{
  "n_layer": 10,
  "d_model": 128,
  "n_head": 4,
  "n_kv_head": 4,
  "head_dim": 32,
  "d_mlp": 512,
  "vocab_size": 8192,
  "activation": "tanh_gelu",
  "norm": "layernorm",
  "norm_place": "pre",
  "norm_eps": 1e-06,
  "positions": "learned",
  "qk_norm": false,
  "attn_scale": 0.177,
  "bias": "qkv",
  "tie_embeddings": true,
  "parallel_block": false,
  "init": "normal",
  "init_std_qkv": 0.0442,
  "init_std_o": 0.00985,
  "init_std_up": 0.0442,
  "init_std_down": 0.00985,
  "optimizer": "ademamix",
  "lr": 0.000997,
  "beta1": 0.9,
  "weight_decay": 0.19,
  "lr_head": 0.00711,
  "grad_clip": 1.0,
  "warmup_steps": 500,
  "schedule": "wsd",
  "decay_fraction": 0.737,
  "decay_shape": "linear",
  "final_lr_fraction": 0.1,
  "batch_tokens": 32768,
  "seq_len": 1024,
  "doc_mask": true,
  "z_loss": 1e-05,
  "train_tokens": 181400000,
  "steps": 5536,
  "dataset": "wikipedia_en"
}
Each number is 128 + 32 x the weight over its row's rms, rounded and kept within 0 to 255. Layers, rows and columns count from 0. The size above them is the row's rms in percent of the matrix's.

# layer 3 MLP down (transposed), 512x128, rms 0.0602, rows 300-326, columns 0-127
size [ 71  69  90  86  68 135 104  95 103  90  77 124 111  81  93  73 100 125  94  83  99 114 122  96  94 101  89]
[[169  84 141  89 150  15  99 116 103 155  62 141 143 117 127 122 125 118 124 150 129 183 135 107 237  93 118 123  95 168 115 122 129 134 132 182 148 129 107 125  96 105 155 103  90 147 154 105  96 159 127 113 131 139 119 159 103 177 165 113 165 104 127 217 164 121 137 110 146 108  97 110 111 129 147 108 109 116 185 138  92 151 150  97 123  47 138 141 152 131 126 139 146  90 203 126 144 189 153 124 173 124  94  99  95 104 116 157 160 106 161 116  90 181 132 169  98 159 140 151 119 116  99  87 104 156 113  67]
 [ 94 105 111 130 135  59  91 160  87 119 160 120 116 160 166 146  69 141  95 122 102  94 122 106 104 128  92 175 161 107 114 108 100 105 134  90 125 101 140  81 122 119 130 174 154 141 109 122 149 117 148 108 145 165 154 111 179  63 102 118 136 123 175 128 144 118 113 125 113 163 143  86 129 127 103 167 138 158 179  90  54 113 111 140 130 152  99 113 112 101 132  80 154 154 110 113 143 159 115 144 116 107 176 157 138 118 133 164 176 139 151 154 180 127 129 164 148  62  46 125 143 110  96 135 187 255 110 173]
 [197 137 148 127 132  38 136 212 129  96 107 128  71  93 124 116 129 189  89 119 156 113 124 101 212 120 130  80 114 138 126  87 101 109 118 173 113 143 135 125 148 153 201 138 106 132 144 163  71 178  80 145 129 150 119 200  80 105  94 145 161 125  79 186  91 138  82  90 148 104 113 117 151 140 172 158 140 138 177  93 121 145 114 107 155 116  96 172 104  94 163 167 168  92 110 149 101 143 140 124 124  95  63 119  99  84 131 126 179 118 180 114 142 142  97 145 129 128 146 134 102 106 118 123 132 120 189 116]
 [165 123 150  96 156  69 115 135 115  77 157 116 157 129 152 114  87 136 146 140 107 117  92 170 139 136 105  94 129 153 116 107 151  94 140 127 180 135 102 113 142 166 107 157  93 148 134 136 154 153 119 184 125 135 136 144 168 138 180 124 124 227 109 147 136  79 173  99 114 169 141 169 150 125  68 153 149  69 133 132 125 161 148  99  91 136 127 141 127 100 167  47 186 133 102  87 145 137  78 120  30 129 109 125 155 153 107  54 170  77 192 172 142 190  93 127 102 146 100 143 135  94  76 106 122 116 158 138]
 [ 97 127 113 147 146 103  97 151 124 107 113 149  92 144 148 109 114 153 107  82 121 100 164 173  52 160 148 132 129 132 109 106 103 121 137  91 113 142 134 147 119 164 127 109 145  89  89  95 172 126 148 131 120 141 154 112 137 111 146 136 179 133 162 137 111 123 133 139  90 106 100 103 139 122 119  73 112 130 190 147 157 162 109 114 147 167 135 147 129 158 110 126 105 154 159 141 119 124 145 101 158 139 117 134 109  91 142 231 134 145  51 105 163 138  79  98 130  20 133 148 125 142 157 133 150 255 128 100]
 [104  63 116 151 135 110 172 137 151 125 124  95 146 109  74 116 168  98 135  90  62  73 147 122 115 185 100 113 117  90 160 149  63 136 145 115 164 109  85 117 158 105 127 128 100 169 147 155 115 215  70 141 102 208  98 122 152 112 123 116 137 186 143 177 109  77 129 135 122 110 142 115 123 122  79 175 114 142 104  82 105 136  91 118 164 133 157 160 123 135 117 165 154  94  94 182 175 151 173 105 184 130 122  48 137 134 117 113 137 119 135 190 130 163  73 131 104 185 125  72 132 129 126 164 146 168 104 112]
 [147  89 137 188 118  41 125  96 133 145 178 135 114 102 134 110 156  74 146 189 118  83  80 150 157 122 167 109 128 159 139 149 192 102 111 100 197 136 101 175 108 122 177 138 131 135 109 112  96 122 144  75 145 137 127 104 150 135 154 157  57 167 146 161 125  94  67 182  96 141 104 161  96  77 147 137 188 142 164 101 138  97 110 105  95  93 131 163  89 115 162 150 130 136  95 136 175  84 158 147  88 106 123 150 141 123 192 112 120  96 150 159  95 138 188 135 163 102 114 167 105 110  63 135 113 138  66 118]
 [ 98  81 134 133  80 141 133 136  88  77 117 196 157 135 141 222  95 142 111 176 166 153 131 183 118  91 115 141 114 102 123 111 113  92 126  88 103 115 118 107 113 154 106 157 165 164 127 139 110 134 183 116  51  75 129 157 111  94 143 136 115 152 142 119 131 161 167 141 115 132 118  90 145 195 127 160 161 122 112 172 113  87 140  42 130 147 127 137 155  99 117 159 108  86  86  52  91 127 153 197 146 137  79 135 133 155  91 141 133 104 139  89 172 146 183 192 109 102 127 133  95 101 111  94 131 135 169 188]
 [155 132 144 126 135 181 128 167 169 160 116 151  97  70 150 118 156 125 112 118 113 153 182 144 105  90 117 119  82  26  87  75 151 139  66 146 127 176 189 105 198 127  62 105 128 146 104 110 140 121  75 140 133  71 127 121 119  95 132  78 135 141 127  92 126 124 109 106 112  80 108  93 132 163 115 130 115 129 100 137 173 122 172 139 114 156 143 169 138 119 112 183 203 182 126  82  98 127  87 124 159  97 120 120 142 116 134 129 136 129  82  91  91 182 100 115 160 146 163 185 129 188 146 152 184 127 168  87]
 [145 109 128 215  97 169 121 162 154  68 112  82 171 148  75 143 116 127 147 109 135  94 154  61 160 111 136 112 147 134 160 123 114 143 112 128 131 116 100  79 146 134 184 129  54 145  91 158 130 127 138 130 149  60 127 132 129 139 151 178 134 149 110  81 109 109 107  92 202 110 161 141 173 113  99 111 114 148 122 174  81  84  72 133 130  85 100 152 145  94 151 131 172 114 111 114  92 158 126 147 150 180 107 111 183 138 163 111 152 167 134  90  89 139 137 145 120 165 173  87 143 101  22 143  90 131 157 178]
 [104  88 104 144 160   5 144  97 110 152 108 101 136 187  98 161  95 144  89 129 120 103 138 119 130 149 143 128 116 126 135  85 126 154 157 111 158 122  91 133 115 109 149 147 142 113 142 112 126 120 104 133 192 112 117 110 144 135 152  99 136 146 176 185 142 122 109 120 142  86 143 169 143 115 106 134 109 145 195 151 117 150  68 116 116 109 117 107 167 114 111 141 104 123 133 104 168 112 109 142  68 161 135  93 151 158 120 172 130 108 208 138 173 116 115 133 124  99  70 109 136 138  46 154 139 255 144 162]
 [142 110 127 102 106 130 116 161 150 112 167 140 161  72 131 151 168  93 186 140 142  96 169 191  87 125  97 113 130 150 145 157 138 108  63  81 135 122 109 105 124 166 150 151 100 119 154 151 137 143 180 184 135 132  99 193 136 113 118 138  92 174 113 104 178  70 132 104 139 153 152 191 201 164 103 129 161 103  64 131 208 119 157 106  80  80 136  58 168 139 147 101 179  73 120 163 110 119 114  83  70 154 140  91 134  98 135  94 122 147 134 136 123 149 103 156 162 128 110  99 105 113  86 141 118  71 152 164]
 [130 166 125 141 156 132  78 128 134 143 126  98 120 100 158 150 136 181 149 106  80 171 122 144 174 154 154 116 135 155 114 135 128 100 123  99 119 112  84 124 191 155 183 152 163 123 110 156 169 142  92 107  98 120 107 133 108 150 103  41 132 200 121  71 141 119 159 130 161 111 181 144 115 104 160 166  83 127 128  93  62 141 161  77  92 123 148 104 148  88  82 134 112 177 152 100  65 144 135 164 112 107 114 121 148 110  64 118 167 140  86 152 190 147  91  54 123 120 115  69 102  88 170  92 153 154 147 196]
 [ 50  80 122 104  80  79 138  61 113  85  78 175 173 118 121 123 109 155  89  71 152 103 174 165 153 106 133 140 117 137 171 152 147 203 134 115 185 102 111 135 139 107 126 117 115 116 100 144 160 101  69 144 179 140  97 176 135 113 156 184  56 147 171 144 121 162 114  76 135 111 129 150 120 146  81 118 137 127 120 140 129 133 144  84 141 144 134 146 105 111  55 113 123 185  94 146 156 119 206 130 134 112 127 173 160 191 131 115 128 148 173 143 124 131 104 131 124 115 123 147 140  87  53 114 117 165 103 186]
 [124 160 120  84 148 140 167 154 102 114 109 157 132  78 159 133 129 190 130 125  57 140  91  67 152 106 148 105  97 204  63  76 167 124 115 134 147 175 101 137 120 152  81 148 180 179 140  99  80 142 125 112 165 137 106 100  80 157 148 159  97 203 100 150 111 178 134 144  85 138 116 132  78 105 175 105 123 161 113 102 172  66 165 149 128 159  77 106 118  89  91 150  81 157 109 122 110  91 149 142 146 134 194 173 115 113 117 139 133 109 136 159 115  97 153 130 105 123  94 107 165 112 197 130 137 155  70 137]
 [183 135 109 128 131   0 103  85 142 142 131 101 160  96  81 149 136 104 114  87 117  93 119 116 210 163 169 144 130 151  89  71 124 139 129 131 140 119 139 119 124 159 175 152 128  91 135  97 149 135  71  95 132 139 144 164 187  69 145 135 135 136 193 162 125 140 126 130  78 133 117 117  87 137 124 133 133  96 149 117  99 149 125 140 139 115 140 151 115 120 141 123  76 166 133 101 121 111 158 136 143  63 118 159  87 105 115 123 146 108 203 132 156 125 112 124 126  81 130 102 136 147  88 165 193 238 135 164]
 [124 113 140 146 142 107  80 112 112  74 115 158 130 104 144 150 155 171 202 102 132 140  83 160 104 122 122 117  95 159 134 120 143 116  69 105 140 116 119 152 152 165 132  94 160 125 169 182 109 145 150  83 176 176 145 163 117 160 178 129 105 213  76 146 177  83 136 158  87 169 146 171 129  74 110 177 140 130 135  99  88 118 151  76  25  86 129  75 159 143 146  93 174  97 130 145 101 120 146 116  99 152 117  94 159 137  62 136 178 105 129 108 142 144 130 176 113 143  72 118 137 137 173 113 109 116 138 182]
 [202 148 101 101 138  98 136 105 183 106 119 169  98  79 146 169 143  69 162 106 136 121 133 166 109  85 157 103 114 178 130 107 109 154 119 130 128 115  73  54 157 190 183 136 160  93 200 163 139 166 145 137 141 151 133 113 139 143 125  93 137 214 138 110 114  79 127 107  79 145 177 166 111 107  83 198 104 130  86  96 134 129 130  82  49  98 107  68 189 100 158 116 159 107 158 119 111 125 132 121 105 146 125  82 116 146 136 124 152  80 136 134 139 153 106 129 153 117  97 116 123  75 127 145 130 106 168 173]
 [193  99 163 138 166 142 183 190 114 105 114 144 117 122  88 105 147 112  94 116 156 113 138 119  97 125 161 135  88  90  91 113 121 122  97 133  80 176  96  89 128  94 103 174 124 128 104 194 135  99 174 107  66  84  83 135 132 175 104 172 104 128 109 188  82 110 119 145 119 132 180 122 154 160 149 150 150 175  96 107 140 101 137 126 181 130 117  93 176 100  89  91 124 122 138 104 190 165 126 136 163 152 132 145 136 108 159 127 110  75 176 169  80 196 158  93 111 104 123 154  51 169 172 131 134 107  63 116]
 [108 117 140 126  92  86 115  63 125 157  88 113 141 105 113 193 165 119 147 185 159 163  90 166 107 112  81 133 152 139 149  79 143  80  85 141 176  93 149 135 118 108 125  86 129 128 161 146 131 133 234 110 110 165 129 127  91  90 174 138 153 131 151 125 160 118 121 157  73 183 157 207 145 135 148 167 132  99 109 117 117 175 150 112  79  96  99 110 145 137 152  81 177 134 202 110  99 120 146 103  50 127  89 109 149 185 177 161  95 128 129 110 100 104 159 128 136 145 105 107 121 119  73  75 118 144 134 150]
 [114 171 111  82 151 140 161 168 185 103 109 135 169 139 172  90 166 131  83 116 132 116 159 182 129 140 129 142 102 138 161 112 189 146 142 121 113 161 113 150 106  70 113  98 138 132 115 122  60 129 132 114 163 148 101 125 146  99 103  89 108 103  89 162 167 175 174  97 190 170 129  74  77  95 165 112 117 136 103 131 130  78 176 133 211  93  71 113 146 130  93  82 135 113 150 129 127 119 132 124  89  90 132 157  85  89 106  86 153 148 110 171 106 103 183 204 130 140  85 129 196 173  67 132 137 122 103 135]
 [121 114  72  92 143  89 106 149 112 119 153 167 178 120 132 131 128  93 115 115 184 125 180  96 157 132 173 116 169 112 135 145 141 107 119 143 160  93 126  91 123 134 148 120 182 177 182 111 153 120 121 138 143 123 154 124 175 162  86 161 128  90  93  66 115 126 132 119 140 118 149 101 135 154 158 106 136  35 127 121 151 106 103  90  86 120 158  67 135 137 102 178  65  89 113 156 169 111 183 137 199  86 107  92  70 145  90 138 130  89 154 141 188  65 138  84 127 108 151 180 183 135 111  81 134 175 131  74]
 [122 186 109  83  96 134 110 102 119 108 112 151 101 105 114 139 128 124 111 161 116 149 128 129 190 160 142 191 145 113  98 173 107 135 170  82 145 111 107 160  71 174 150 109 131 119  98 134 153 117 208 175 152 146 144 143 158 128 143 167  69  85 137  93 108 186 159 188 114 171 115 103 122  94 176  79 136 110 185 154 138 118 147 156 129 118 143 143 105 180 122 117 134 175  91 159  60 163 185 133 119  78  88  86 107 162  85 118  99  48  79 148 118 112 164 111  77  92 113 112 134 105 144 109 142 133 106  63]
 [160 159 100 167 163 149  84 129 139 124 153 212 120  58 121 133 103 119 150 145 124 174 174  88 105  86 135 147 179 208  82 161 177  85  80 143  97 126 200 169 119  96 119 104 161 136 111 136 128 116 105 102 150  72 130 106 109 166 116  56 162 122 118  93 161 113  91 103 138 159 102  76 153 134 161 138 130 172 133 130  80 133 140 124 176 122 143  81 183  98 149 112 164 110 123 171 106 157 120 139 108 168 170 135 131  70 156 163 125 106  91  75 100 101 100 105 104  98 115 172 136 175 168 100 126 130  94 151]
 [168 114  98 172  58 125 197 119 118 100 116 121  90 121 127 149 191 123 134 115 189 125 104 178 185 120  49  48 177 161 176 125 151 149 138  98 121 141  78  84 101 147 169  93 118 113 154 130 107 135 152 117 139 148 131 125 164 154 111 116 110 219 101 140 143 135 117 140 178 123 170 174 192 133  64 176 146  95 102 142 149 131 148 109 110 110 109 121 142  88 182  87 132  94 128  78 124 128 178 107 115 108 123  97 121 146 157 102 125 157 119  99 121  72 117 123 143 101 170 165 146  98 101 132 150  72 104 169]
 [134 155 179 177 130 152  74 114 152 128  55  96 159 112  85 160 135  85 139 116 133 137 164 131  90 149 112 131 158  88  99 116 136 111 105 171 122 170 181 102 110 109 152 130 127 150  94 111 113 135  67 112  51  63  61 146 139  75  88  75 123 103 160 137 162 188 127 146 163 134 127 100  90 147 186  98 134 173 167 152  46  96 124 164 171  66 169 140 170  77 161 150 134 117 143 105 128 157 138 162 160  82 169  77  93 181 105 121 147 149 143 151 154 111 139 109 123 101 140 131 138 154 147 148  89 121 131 131]
 [151 100  99 147  95 106 126 114 132 175 164 112 165 141 149 202 135  47 105  88 131 138 101  91 115 120 155 120 114  79 160 169 104 133 160  95 141 135 160 140 112 167  88 125 138  67 181 171 121 142 147 137 113 149 201 127 194  98 125 204 144 127 160 140 123  66 160 158 150 125 128 105  87 175 117 125 146 114 190 149  85  96  99  82 103 117 121 124  69 139 121 129 109 108 173 101 100 101  89 117  98 145 122 155  62 134 180 193 126 112 158 100 120 124  82 122 141 112 163 152 100  80 140 136  61 173 129 158]]
# layer 3 MLP up, 512x128, rms 0.0827, rows 301-327, columns 0-127
size [ 68  71  77  61 137 125 101  85  83  68  79 115 101  91  63  78  85  96  91  98 118 118  87  83 107 110  93]
[[106 109 101 135 112 215 108 108 146  60 144  93 104 127 159 156 104 146 117 107 110 105  86 192  74 151 123 194 121 150 106 188 130 121 166 118 121 161 171 100 145 122  53 135  93 133 119 161 146 139 143 130  79 142 168 160 196 128 108 159 127 136 110 121 132 156 111 171 151 120 129 141 126 182 118 143 110 106 154 125 102 159 104  94 152 209 122 141 168 164 137  61  99 186  77 169 133 149 140 110 139 126 133 131 191 181 106  98  89 119  59  78 110 114  89 132 105 103 110 129  85 153 193 108 112 160 136 145]
 [127 142 140 189 103 185 130 147 129  92 113 104  90  97 132 105 105 133 149 165  80 117  71 173 126  78 103 187 172  92 123 189 172 113 153 161  92 100 110 150 123 143  56 197  95 167 134 152 159 159 157 132 100 140 159 150 142 134 146 134  83 184  78  78 200 151 129 137  85 168 105  77 134 133 161 131 174  98  54 129 132  78 114 129 143 136 158 109 124 112  93 145  94 160 162 145 144 169  86 131 116 167 155 141  92 178  77 134  88 131 113 104 132 142 146 104 165 171 120 107 112 131 137  88 102  70 116 135]
 [135 121 121 147 150 154 113  77 125  97 118 201 117  81 118 146 106 134  91 102 154 135 205  97 100 120 149 190 192 129  82 101 160 189 110 203 109 107 184  65 165 133 145 102 157 197 124 136 102 115 118 145 149 118 102 119 108 123  76 123 123  93 114 109 137  57 172 108 147 144 130 101 131  90 125 139  90  84 128 108 138 133 138 103 134 142 156  77 122 142  86 159 177 102 175 124 117 167 143 120 190 175 124 101  94 197 138  99 129  88 101 151 157  82 126 129 106 142 205 135 152  92 177 149 154 139 130 101]
 [166 150 172 117 120 122 122 138 145 139 118 155 195  73 121 166 115 150 165 154 156 120 140 132 142  85 149 102 136 119 147 116 143 110 121 100 111 104 109 104 128 131 153 141 120 118 210 176 100 168 183 100  97 117 159 219  91 162 116  83  86 172  93 142 148  70 109 101 147 148 148 130 147 126  65 136 146 102 116 149 125 120 120 112  94 101 141 140 101  66 143 128 157  54 124 128  82 169 103 167 108 114 121 108 106 116 131  48 113 105 154 100 166 125 160 132 100 191 191 131 130 103 105 144  63  30 152 144]
 [133 228 117 128 114 148 109 108 145 108 163  73 191 105 169 149 122 162 103 146 189 169 118 119 108 137 142  91 125 171 125 161 192 133 117  70 128 137 152 195 121 143 147  93 202 106 134 166 146 154 141 181 112 111 163 145  99  84 144  98 164 180 107  96 116 147 106 133 150 138  86 160 160  85  99 125 134 115 139 141  82 144 112 115 112 125 134 137 108  98  74 126 121 156 106 146 173  76 121 195 192 109  93 112 102 131 164 136  60 145 123  93 119 170 128 131 128 135 154 179 133 108  99 130  50 100 108  73]
 [108  69 168 149 156 174  61 115 172 108 175 159 168  96 151 128 113 179 125  87  75 164 120 164 100 108  93 143  89  99 156 172 206 132  88  94  76 117 174 126 193 130 135 104 125 165 145 148 119 162 110 125 138 118 100 180  94 135 115  61 136 151  95  88 129  69 120 137 116 139  94  88 142 144  98  87 181 124 119 138 157 172 132 116 127 142 172 230 126 139 146  85 174 129 120 141  99 136 139 167 130 141 126  88 124 131  92 115  87 184  96 150  84 149 151 154 151 135 137 191 141 107 104 104 128 103 131 111]
 [135 158  99 101 104 161 146 116 136  77 144 182 116 150 121 142  97 155 164 166 199 107 142 158 107 132 130 173 146  96 104 151 103 141 147  52 154 114  99 131 122 155 144 102 174 113 101 176 126 135 198 115 119  70 122  50 144 165 123 167 127 129 135 101 171 122 154 129 206 164 127 123 101  97  98  82  76 143 149 174 149 102 122 116 161 142 101 120 109  95 100 145 103  80 129 158 106 121 115 117 186 153  84 157 128 140 103 128 125  45 100  54 171  82 138 116 141 131 155  51 174  87 170 144 137 128 152 110]
 [109 120 155  93 138 136  32 157 160 140 116 137 104 105 128 174 119 109 104 129 117 123 161 119 103 175  84 176 153  75 172 107 135 127 111 141 129 104 190 125 170 155  84 119 112 107 156 135 114 125 108  96 106 130  94 129 149  74 114 123 126 184 120 138 192  72 108 165  68  78 106 106 125 129  46  93 192 121 106 121 136 154  59 162  87 140 190 142 121 114 134 155 181 167  97 103  96 189 126 154  97  91 143  96 154 135 125  86  84 104 150 173 122 119 180 178 118 177 158 134  92 148 141 162 161 129 111 122]
 [120 145 213  63  95 140 158 109  97 152 122 110 128 144 179 146 106 133  85 118 132 199  79  80 120 145 149 155 122 178  32 127 151  97 164 136 113 139 178 151 180 115 120  93 141 116 147 143 108 154 160 177 145 172 141 125 113 106 146  62 141 146 131  99 130 123 102 150  61 126  76  87 159 111 125 113 127 120 112 113 107 196 129 132 152 170 156 101  96 148 147 174 110 173 124 132 112 113  89 190 136  95 107 137 127  92  80 148  98 100 106 113 108 195 146 127 159 179  94 168 140  99  86 175  92 105  96  96]
 [ 95 123 112 102 123 179 108 110 139 180 198  91 151 146 171 155 153 117  64  76  81 134 110 137  41 147 146 171  77 109 165 125 151 101 126 148 125 145 151 139 185  97 101  99 160 119 155 116 143 124  85 163  84 155 122  80 159 149 169 145 110 197 161  46 131  60 111 127 123 109 122  95 160 162 132 124 143 171  97 108 134 132 149 112 154 202 131 126 151  93 118 145 141 153  86 150 128 106 135 119 143 182 151 107 105 166  77 113  73 120 112  87 178 106 158  97 179  89 123 110  79  91 151 132 135 158 151 111]
 [101 135  84 111 111 153 142 112 159 127 106 118 132 134 146 127 163  81 108 116 123 103 151 130 126  79 140 171 145  51 166 121  93 155  82 174 138 134 109 117 152 145 106 105  61 135 100 122 167 108 124 173 129 124 100 182  90 119 111 174  89 121 119  99 118 103 168  72 159 141 120 100 205 148 130  57 184 170  19 156 195 108 155  90 154 138 171 131 114 169 125 222 124 134 168 129 120  99 141 114 113 125 119  86 118  92 150 112 122 183 136 169 176  88 117 112 157 101 160 118 128 124 136 115 183 122 146 120]
 [ 83 121 130 105 165 152 157 106 124 146 136 159 163  96 119 119 135 134 100  87 110 139  94  83 125 170 126 118 132 140 103 142 151 110 149 134 110  83 181 123 116 140 129 120 133 103  99 106  87 157 167 121 177 202 185 153 121  99 121 152  98 106 137 110 181 140 126 111  84 170  34  69 229 137  95 136 110  93 104 170 123 111 107 109 162 156 154 105 138 142 157 170  80 140 165 157 136 106 131 139 116 137 135  59  87  72 154 140 123 184 104 150 115 176  95 125 175 168 125 200 161 144 130 152  85 106  53 140]
 [131 109 134 160 120 170 139 105 126 122 117 161  95  92 206 133 128 171 100 114 116 151 161 129 130 165 128 141  75 154 102 117 210 178 130 105  87 120 152 105 120 154 106 122 119 105  72  95  75 100 138 158 129 195 117 130 140  82 182 189 133 110 131 103 178  71  51 152 155 155  89 120 120  68  97 156 113 123 119 139  91 111 118  79 146 175 129  68 172 113  99 160  98 118 161 161  84 151 136 132 164 136 136 105  88 137 118 124  94  84  81  83 149 172  87 110 172 153 167 148 191 125 133 175 133 128  92 102]
 [112 144 118 129 163 117 137 123 122 107  74 144 152 156 133  62 171 137  85 165 135 132  77 149 145 168 118 104 193 177 130 157 150 160 154 107 123  84 140  90  45 114 107  99 123 118 115 155 116 156 139 146 129 183 204 125 129  99 156 173  94 124 120 129 144 104 136 167 192 209 136  88 144 159 100 150 104 138 146 128 130 125  96 118 158 112 173  89 122 162  83 150 135 114  90 172 188 138 141  94  97 139 170 111  61  81 149 129 121 129 109 125  88 160 119 139 169 108  98 128 164  59 162 110  59 141  78  77]
 [ 44 125 151  89 150 153  89  90 114 100 110 167 209 140 140 104 114 127 106  61 134 127 121 130  98 151 127 126 138 126  82 163 131 177 150 133 105 117 168 134 106 131 128 104  83 109 143 129 137 155 121 111  43 171 113 138 145 121  96 152 148 143 168  78 141 174 129 157  63 117  87 100 172 128  52  99 123 130 121 148 169  92  95 113 212 186 136 135 107 186 108 162  95 115 113 152 127 124 121 148 199 140 129 149  95  74 111 134 124 146  83 146 118  72  73  85 144 128 152 170 188 147 122 134  84 144 117 135]
 [ 72 168  91 146 133 156 166 120 105  93 152 181 128 133 111  90 130 127 161  88 108 105 141 128 148 120 142  77 183 136 101 201 111 159 125 183 113 162 140 106  92 110 130 120 109 156  75 116 119 128  61 123 123 132  94 130 103 109  86 139  82 106 113 131 149 153 101 125 161 115  77  64 169 132 154 178 177 121 108 169 155 117 150 188 136 175 147 143 122  95 102 137 117 107 116 141 153  89 119 143 115 120 176 135  51  85 147  89  71 141 134 188 170  75  93  89 181  77 213 152 113 132 152 157 149 118 137 163]
 [124 109 112 136  78 139 100  74 149 190 122 123  97  96 117 100 148  89 120 153 161 174 192 139 101 129 111 197  88  72 187 109 114 146  94 154 128 137 114  80 141 139 149 111 113 195 138 138 175 114 141 167 123  39 105 108  81 175 103 171  97 119  94  98 114  53 134  78 177 124 155 116 128 135 153 146 156 176 107 118 160 154 149  73 151 126 162 108 138 131 158 174 151  95 196 130  82 123 125  99 122 145 107 105 103 133 100 135 134 148 104 131 176 102 148 137 170 102 189 125 103  99 194 170 153 142 154 116]
 [135 102 151 111 180 141 113 111 124 145 127  83 124  97 137 120 148 118 118  93  90 117 182 109 103 148 142 157  76 111 145 156  96 155 203 130  71 149  91 122 141  70 121 164  96 112 162 139 165 143 110 152 109 112 117 101 102 149 115  65 138 118 107 126 137  75 129 106  94 107 112 150  88 104  95 135 129  91 141 154 159 165  90 187 117 153 139 141 140  66 173 109 190 136 113 116 131 228 143 196 153 146 122  58 168  43 122 127 120 115 150 148 116 166 137 168 137 128 156  90 129 133  97 124 107 149 236 147]
 [ 95 154 103 156 101 154 108 148 164  99 133 130 183 125 103  67 163 113 158  81 127  73 162 128 121  95 126 104 146 129 157 195 105 165 142  96 101 141  78 144  94 110 149 117 136 135  95 149 144 122 101 149  86 151 172 165 114 169  75 111 130 149 127 109 106 152  46 103 146 121 129  99 184 134 107 117 203 143 132 161 188  82  90 157 125 156 147 183 134 157 111 116 113 101  26 130 156 140 145 145 113 178 146 159 100  63 157  72  76 128 121 107 156  87 141 116 177 101 180 135 130 122 152 134 119 114 148 192]
 [126 118 142  95 188 139 164  51 168 147 114 112 163 160 177 127 134 157 116 147  83 125 114 120 120 128 139 115 190 148 153 132 127 160 139  79 101 140 130 140 109 103 117 118 127  85 210  93 153 137 121 195 149 112 228 193 136 183 118 167 111 174 146 123 111  93  58 106 113 138 122 134 127 119 134 118  68 142 159 112 154 168 136 103 139  97 150 149 162 142  73 145 204 131 147 109  96  80 104  91 167 159 102 121 141 141 102  83 157  97 117  72 166 120 133 110 201 105  98 130  98  65 128 105 117 121 130 145]
 [133 119 139 118 151 130  98  81 129 104 133 116 157 160 171  86 141 165 155 110 185 122 116 100 123  80 102  92 139 178 100 108 112 173 158 113  92  67 137 152 134 165 135 189 129 103 106 120 111 160 189 100 137 157 149 158 140 116 117 174 157 160 147 111 107 106  87  73  91 105 110 125 212 180 110  87 121 101  50  85 155 185 109 183 109 137 175 183 114 143  48 157 135 156 122 128 115  64 114 171 161 175 113 160  78  78 103 124 111 126 100 154 142 176 170 143 121 148 141  87 109 116 135 158 103 135 137 112]
 [109 124 113 102 157 137 110 123 202 132 132 128 229 123 167 127 132 101 127 108 165 100 143 113  63 109 137 132 136 105 129 146 165 149 148  97 112 145 163 135 125 101  75  88 151 140 153 171 155 158 105 119 116  85 184 125 132 210  59 110 136 152 131  85 136  92  68  83 165  96 141 108 150 111  75  39 132 123 123 166 197 157 113 119 165 143 152 135 132 169  91 135 150  99 148 117 155 196 110 122 156 215 104 134  82  87  92 125  83 105 128 106 121 137 134 142 155 135 135 149 171 152 151 145  95 132 104  92]
 [126 193 131 144  96 143 170 144 112 137 132  74 137 128  98 120 104 125 122 156 181 134 144 112 145 140 214 166  88 156 149 169 140 146 141 131 101 163  78  56  92  66 173 156 140  91 122 203 127 126 120 109 101  76 120  90  73  93 149 144 159 130 138 138 149 167 149 167  78 133 154 101  89  99 103 169 111  70 134 141 106 153 146 139 188 122 132  79 124 118 169 111 108  71 120  99 201 118 112 125 185 105 117 101  60 122 118 111 117 106 118 191 171 153 146 103  96  97 130  70 143 129 127 164 136 114 114  86]
 [127  73 113 195 117 131 145  58 153 106 168 157 128 127 143  81 104  69 157 127 137  87 165 120 143 134 168 162 122 149 194 127 141 117 146 138  62  92  76  80  90 128 158 114 163 187 120 147 126 168 155 127  82 123 137  88 128 191 117 198 124 125 144 126 141 130 143 104 202 139 169  76 107 123 101 132 150 185 123 153 129 138 125  83 139 101 157  76 137 110  91 148 115  98 151 144 117 145 139 128 164 165 106  96  72 123 125 110  86 151 105 121 175  61  73 135 174  92 155  74 121 140 173  71 140 148 134 153]
 [ 75 215 164 119  62 157 145 105  84 130 139 187 125 150  79  82  98 145 109 134 182 154 139 152 129 124 149 119 186  78 172 158 133 180 113 121 142 115 111 110 171 112 131 151 136 141  93 165 109 123 176 152 124 113  93  97  92  68 126 183 139 142 138 111 191 164 150  76 141 190 147  51 107 123 100 155  93 130  90 102 127 137  93 152 147 140 160 135 114  96 148 154  91 134  94 112  97 111  85 169 149 126  51 142 156 119 127  99  94 137  76 120 185  99 144 127 150 131 181 111 134  72 121 131 117 109 180 119]
 [102  59 155  91 125 142 176 102  93 139 117  78 114  96 123  62  62 167 114 119 103 122 154  76 109 123 168 112  86 153 122 162 167 171 150 118 108 109 134 129 117 154 127 152 175 120 124 136 139 161 148 126 156 180 114  86 159 117 181 170 120 135 117 133 202 153  99  99 136 138 101 111 130  78  96 144 100 123 133 168  90 168  70 134 199 137 182  99 125  75 118  60 152  93 181 135 126 119 152 169  87 160 138 136  57 124  89 118 110  89 115 101 149 129  61 121 197 139 131 164 166 118 136 161 100 109 116 112]
 [102 109 137 104 151 135  81 103 161 143 152 131 172 153 144  98  85  90 118  91 160 183 152 107 118 122 138 157 139  63 148 128  89 133 106 117 200  96 188  96 168  90  70  73  89 109 153 117 160 128 165 147 136 154 156 135 124 106 145 160 163 117 131 140 188 117 134 155 134 105  85 137 135 131  72  63  93 111  93 150 107 201  78 113 112 145  92 156 113 179 116 216 136 141 144 110 134 169  71 129 115  74 122 155 110  99  54 119 142 150 121 164 134 147 173 145 113 161 138 117 133 146 108 167 138 129 197  76]]